Weights of a small GPT-style language model, trained from scratch on English Wikipedia: vocabulary 6796, 1.72M parameters.
Each number is 500 + 50 x the weight over its row's rms, rounded and kept within 0 to 999. Layers, rows and columns count from 0. Numbers have three digits each. The size before them is the row's rms in percent of the matrix's.

# layer 3 MLP up, 256x64, rms 0.222, rows 76-125, columns 0-63
114:549492411552459519417417581544548560516523515574529430498483507573566603537420502441555536454478537490450471530447513541475502479497526455451485554482460516402555511423444561566478429436502436
126:483546503548551493517496543497501589582568540558515393484517539567537450403553546436494571509547477613625491496494413545492506510534523572552553453520453413482492466559554480542535497477464459
100:460512472485450475491622466522479501451485446553558461534538450509555444630584472482432553436476591485546508392518563457488455543477527450512548439447491540540472523487415525547500521421468412
102:421379431524522565526522441479464470533559443539519501510567498564376502473592544484508588425492545450482505499453434536537518436560508460479530531465473495571386453432540493535452480532504440
083:525554498469551478503466478390574483454440502491472514521601565506502501494531489484530403584483534562475598587579519438532545514441526453507499450498448571509411437496501651522533532527498531
088:480478568520417493531396431451498506452502401460510512486461570553523487606451545493528514491520582442512503540446538494573549590567494491463431535459438540534478474549568432476394501472428559
085:590490461570431439549489613525521534449478407453498560391507520509481541493475587464503423489492508503432504477397599486503476464562513545516588519461484513510525460499436557583531443453433485
118:455503466575441474410489528514508516481495568468475455497434511586462443400456429503490536519495467488537478432566592405584573536498534554538576525438494430550519414481511462456565484397503478
087:514502419482571525466527519531502501489563483507482569484497591537622486579497489496574509489569535568513500437414600529483493444430491512521527461504502502508433487553543597603577422586522434
110:500514523449478495536499505563581460454502494458453444368409526597532536557578513517446474567537520486606471488467468525436597605534517461440465421511542463499432459550434500498472534506509558
113:519493541528571500433417437427499426449483512467546478451483572532552481488444540506559555501647508524543473537464543551542610548543544493517539480483489463580516476570577466506591594484445504
126:467521513550456433551601469503491450577460572515515613583480444556509475405428496560458487534467527452592476474507541465521478569509513518497646469536521485515488412579492539447507454457539518
106:410485469435444463485427495563513497454439457521470492493431546526464631487495478565494511516524533452530518492432585491552583455430482589537478502485529429464465464633468564458401546469528488
095:478573525568581528476419522483478566522531469554444449503540459451437505521623604463466553430479461638533485513564493495469487436513553524537434480546515520472408568474524463545489517473588494
081:467511500430552517500523471499430533437470419563510554553548508488563437543509560424465540489531499518545561487500474502512455432428474503449516490554511505481547611543425633471344487556479457
072:511481497513548486527545449473447575496474540522520441497611573487423480448453419469527432557550485476504449435526436458480521478498522484537509568576481510585442548476493572441518646551390530
106:548507428417488503533446500511567493454486526455397546466486620497542454467425489525509445547569556452412477508514598469496417534497522516468575590463454575497497480500569560430480458494419548
088:460489422559487553417453516511495570501462497610469427529563482557587555526582505518515627475423471501447519498581470537496482433509564446573549466497482441561476530442576497452474535554518452
090:494491479465563520612505535487481465458521481412486457518553541475569548517549603543513483480594558460514488508556585516556438518473489519410459505515481485515393466487508427351406507508476445
087:575520522477501501576506477480504510512508559508510493507510463552518538488494382495488475558443520648413598469506497407471479450482452494373471543470491619493520473456422521515604556531503503
121:479534532501570499452523492516422393548485499430531501493511557552509462489563566450469503544472405510526471443440499422623526534434501541503522465495557581510502562535395563557453494478541623
087:425395497576449445509500380441485408395481467476555504532529452491454559526430498437500498428473517423460523431460559520551492477522454503481447427553501512553580530486467525468439513597516464
093:386428494547470542425522516417528474513549457528497439498551480415431489485542501393505458457459502561590419466463452441518568552479469518546526500588463583465451507450473512412483471533588489
087:520490524499459469473510538528506471515446605507521515510512616511560483508497436542532483520410504577552510527484586486497495555487522515561562484452444533594525431650463605511587465418556515
082:479419482605450489439455485360598479381507477527461502473425451484485496497459516439526482478590469453505508585485494492555498478461500485497537534560572500469574485446432407415486484479505560
091:464469472525457564514446427529577447462467419501522406473468445546487590596497448407491524425531509393484430447545576553481513506452470472563458461554463453565544458456428551534494533543484482
115:493479466564575473485453514445492580497515501507457529582541412597524492487357547492460435478468443570473505529541500446460501510495563358490528485571447546557516531519516562524560591471536459
082:560592436546546505457516549475521497445474567474451430411509485481576530462475461469490479634455474488582516495514550504503546497472486484606507479495541483518564468523444513529673498418506557
105:475591495383408479564468562549550461490469584522418411462517543513474497474535451502465521542467447473495419435570556502486482534567513525467547515509470499478530553525491491492546533341417550
082:425425491438507507492518454443470540547456454539440616549520505483491478515498576618455504385513571523407520507446495433516464489524481547512416538542532518458449550474555461452380447534525485
103:579484467537475486519483497526443462419547454448431447564429397450524540479367586445447420449570505410543530479510535508578511542513520492508528467516577441506562485428498530535514416469506528
095:422438527657496490570474512474492494613503449491481521467468409503415523466494540525466500454423444509535506516488458522505500554535508542556471483564510479483493454434558381492373460452568515
107:523430477573584558490503451493483525518590493510560550592558506497565529529553622461583541465488456564559526559460345508533447486533547400552470483507524490521487547535508513555484474554525488
116:523564509510538440444419506444470455379436580442432411435434496434491527469490446548496511542570545503461514488478618519547509486436484602545480555450473611499471461483532453500521504494554517
108:509449489536609538498480450435454567539530472509556514565567424502541518542580524467521547411505546590499442544431420534484499470498529516544419412558507506534418554482564477508404474576530446
088:557531492518464450440507500484570423479428536485559530383435609494561522432509444486504466548522521492486447487437512483419570574510457552505626545513454544540538416515483448476483508510390534
076:513491546512636433542578530448397495526463508482502465506513474456416523509470462471526560422489525621503471533402531456567518467508529491427527513585495461456488567520460435398484562477572488
104:570475389453498514556631511556516472553450433546454522483468469581374489515491621534495496448420557517454483478506467476527519500513472465497523486483463468450393475411537439458490561487516451
089:502411494485491565510559447515493487459478488511450432529541572560458485494602515508461597440598544505583492562407426440535526495410476560546427544486533564542515470458509472481431451522551412
056:472464483494583564466528435476497530484459399516533525571594443570490549489517574514488543408543493478513555582518423437541478419476437425433472504554532481512491485493495522456339508550530482
118:460523552489542368513484454407526581464530452523496513524550394463477453469570557385510458560476557494494495462528512475471553482617534534517492483516514578478430543470451524402414541488456496
119:515461476463591479631542494484426478462491571475438521545492471389491482429523510483462521571528448570481496499502434533488442414491552567522520503561531585513468549520532414386523567525543565
089:521530437512541534575434443550526463537422477474486521475461516467504491522523553469556501451504584504474566584569475464548393535541504439442455558590486505453401574437519536393417510502490425
098:529651491379530540542453503540409402490420563546401493530486436475500467567497507543467563534421509544536508515528466513469511517509522513452431511533465498483493507542415455514475408419551482
110:518485547468509500525564504470504507472486579547451500629618567523501449496506425479556520553534498461530496543427482397464525478515487528463563469552540554514446597560536495447496621617502467
068:474483434617475408487603446497509466404530451497553560469461498544597495508405563511508479498536502538522545474538564503510488524433491459468535439590545519523585595463448589558466458516510483
121:521527555428507497519597456570545492464526509543489432444466525491524584430483425458549496513518526535549488466410500508434523556512542575424488470401487448532444413372500499460417543558566487
079:552544525551465490486545497454465488460511496473519413444575589478585449504526497397512551532475492496473569411463557520525500507559494490518516371423498488566572529585488534564606566574492459
116:471499550540559531558570535573515462485481459521487412572521465498405453473541522470453580504506444515541467474499421451493489518459559564421496504581531604516503497511512474479342579468549582
090:466540516429456481428500476555417505447371534505499487488447474481461491548480463546522558484438514461422412455463497503526529446629459477475504476565538374528487485606432543510489543523426466
# layer 3 MLP down (transposed), 256x64, rms 0.179, rows 76-125, columns 0-63
115:474486541489499440509570470499476438548557485414533507490526563451469453578532438497453395411570547424479564457490425435511482540487498477499441526513551470455520515655574468527551581534446499
108:511380533446417517418483495491505405392467492505516560551521507454496586561475512567460451442471470445444520549529573467416477470465442514450391559529561578531546438464498515496442511472505507
103:479368529547452485580595463478539488549499487464572464527495460427533445553541546592497592508451546504569592457536495504439401545436497509539485512517444521499501476485419388518455537495510541
100:423502465510552452500517505477472454471601494592426509513550540500491470531485513451539582486489466455526564457385378569515559470578519444609546545493423471486513531424443470500542557497543439
075:409391507506541580433545526541472483535444478517554512529468316476505527431459478510545585479522487478517559524469492527567596513460539552553476425481551394475483522507491482531516428469503521
082:521579492525515412541586490585618409528480548472469515513552417484507517498559532485490477459426549562459480507545592534492550516442488540463571503520444541400416507481505502561584564537565495
097:583637556509466565485539434446539437566523494501504507533427433592457462483511406560440532502593479542518516429473510429566479485525540564586469541488493470525530515548554561440467436531476519
111:521400479500421479543434524494497453452556536519555512517512494543517534567578454412550499530444457510424425642497463464488528498514465525482470488568444483636470486464506538432480402470526429
084:470495538501439533469504504464404507552493488492419541486531519494425549447447510547470464566450391366471510386534488483456507501573492494557462477470576514512503416531507420537498540459622564
120:532505478474521582486528383566574509498507538561532456568540563513503505517552532489503448454510472497542482407576633540519525591513498503544533423550487628508505477442415479528513446477589520
119:588516527488517454493513493428491564489463462459403576488493486526528423439450581579517542419581574530374502567431463446535502447511530488498428437471528520460361472511547488515519482506496495
081:574494511524466544473403571514519504419484494465525352449553561467461520613497539495488570541516480480525476482493528559465564457455492566550350532462470548496576510489489456510568504518424469
115:490537543461599504502446480631415524530616486470452509542440531507509514522461501472563499503551538430484507499530431480454429491551478608482441421447519549468538493510457434534500598591461443
091:489370496434487506511568542526542380486484504464529505542505574476499510476509471520518427597516503393596477538507642504480476484540470458450539572496557537465570438475424489450511479479431500
071:501486498520421540521550478468559490479521558473527558451498474562538520400412393506569545521531505408475420523503520500471453571487503547475459504514469522453484399459561379610538519427572524
083:552494467527524445431493444448414564519476516423539553551556541463507492463379492515552452509564447533469506500523454442404430511431506501528477535521550434597504498512501439452604558550395518
087:463466570528549545436516473469442548545457517500595464532499365526481391473480480485499587522513370579567513494456440474475515561463532512568450486491507524501493542532460545604496422550546543
094:511545580501512477535404479522515478432495547407559456439464467588560520494446494474525496481515556392504436421482526476494569565611506605439551437517470542490486439447430556451519481535514443
114:525569548504522434576493571568471480554539546425446540554621511483601533547513578594481441496476502500547463465489554542460436466542482518481446538522485474584474469559451455435440491570413464
089:439474494533580597507416511472486473542432464513557529410550502511405466416516540472397604502499501553520476475569566466557541507497432519419606497431504537505471422532489518441444494504538469
159:502532554568512481471460506439507546520492545534426344462468600459435488512563465503521524527453451493492483612515533426621627559491527429489494485519454590454477502475519517523464478470531506
082:587542503443448579472432534584499516523505551483483487407430573522482424450536455472509505562446507525582439517567403506483513565599560474506556511428410502541435442503564450482565483504494505
100:590512484429506529478517455474477501458495518434492562535462450506509486531357555566520435386438524497553540517541533417483466475438520511474539505463569505443456474573525505426392484446397554
076:515517484439545561601448424538518542418507389567492457489445456490487482417524566509449576543529453562520467508544464535478522497547390509522460547497551474579438547436471444542414580483488544
083:506451453470550496494540466555495549615542484447532546459609487517504492555557604568408490527426501491492537482522561511450437369511499469527536500546505476466433489484469539585626475482541545
078:505450588546541490538607471474459561572507578451471511515421485423524399516533440424526459538502504477515490522490433501492539544542485458438466467472505613406521497531551458500531496600403574
105:481496427560471478510545455577590517567514441538401385482537469529515553540476624526540544493438550570542535539560559526535483523448399543495528498570521505415535464548559507528447499520538452
071:452416454585454560547508451422425475574490472481531546455492434488548520464550498478592553560435512444438466565477426546541457513413480521485529443491526469446538552542595490497471537388567506
078:492467482481566589515496516461437481510485544533576592595480512502640544478494537525596489537510447513509480569357473431493493516492566446475512486513529499485545498481511580468539404591564479
062:517457478490471484469444530609504482524544479396543512446471498492455430508507463503417460557490381535576497434598560551491475501480493548578608491524475459493576468476421576493600536466535525
100:502481535515535475472585532517458488556561499544557489458517644468510457536584425447610469537424440498425568523517428478499534383502441521512547478461422518464497455592448549503469477521462501
062:555540474367501477545518499568541432393507515508530444518532578407486461555464533466499483490520596554507559520503608522530552505520448480491492511458446492512504527502453554387587479570458408
080:468565584513542549487494515538430496462444463493390480426459497484465432550501421566468468541450503439435472451584630540431529458510455552547457581488414506513501429468417485499549529477465490
100:445455492425424553454520551632500531575534411499584481577481410539560517497492609540490464461482443481514532474505435489434467465525476542482559490565448429467493477593479562484484501555567474
057:462490534552416477467510507560515468399502501486511493395444490462448463485456524531444464536460427395531536452571599497489514459474435543517550591442523498478556422514398478493581522450483598
083:497461593434517466500555482399496476498445440473477550565477462464482493527563534512474505488525567544523530512455509522567537482511598496600454374396567552455415574571546449573490532497528513
096:502583578513549399521498455465466464530425483508497463512439546508465505550475508492515653550567534588475453496421477517517622571558471526458431436571493495526454556534456491479539550558496550
121:572546504433642466501578527520448549500546519477488444490528480458539429564527566578548424526503516410486522560518495505533535461531554451514463507494364543487492469449518518489651453502484516
088:522554486485496423454490421492446566428497419427512510461509430406524552532476513503489446441452472451469488565508548407464482588456498454444545504619431409425509491567506514441486478435512560
038:438495465466434481549485535500576433425430466512409464392429461438472389463473434476498543509448458481460422464520620596436533497536505544542547500494452476511528523487525446508550536440526554
110:516488490448380546496496430515554406458468445492524517494541527518536553380406546499472529452565485585495530444499555487471447496543412470522574506485505505520562445563461563634527501481568528
109:527480531519464561414499518507487470476440545410490531566392437469553390556448490450487481392545493462503560447478445451544395499471573540536516594520546439465577487563525485514519449480532544
095:494530436496462475518533505605519599512418484543411555447421488478520445572581514502488481423519586516472498485486602492501502603592453486488535540487504533466429561492423466469447459501417437
107:522483525632433543597509510444517511413502537424442558409560429416489547470395541525477483496490479489521465630557483473509443489555560514494473519497509517502420492493475411479436471540540509
113:522475469485631416472431557445440498581522469497507501541463421451480476558448478536481466597555408446456470466483453555447477545504473521556523637517467509489512472386517495466549554547533501
068:523504503402436516571429470540484480460480510547488465424487518589477495490545404542543549629519456491566468537496567595425456538542539583564542529431471528558491502463498440583582523495489516
118:466476451563486444481478536464420526506401518547451442581438527505496428576493377538516495527531515557592483513473430581543549506583522412540550514569451499549456518584528557512458512464433515
073:606508406483505651559475523479603499470444564506479496443452509479531432499497555494478554458519436398441504523467503517534460552487506455445454579480579546469552444512444459450546544461535558
139:515470513499479559470503397575504482539419471491470535546580468573588457490509477544467476545528521490584455493546482477340447480505533547464561460444484585541530477516535515416411576568537531
087:476442494527472429435623518452558544533597424460475584435490543479495513478485512532547490511426424525497444453562632468485468492513536518496498457488494535544430418469565428520525531589573522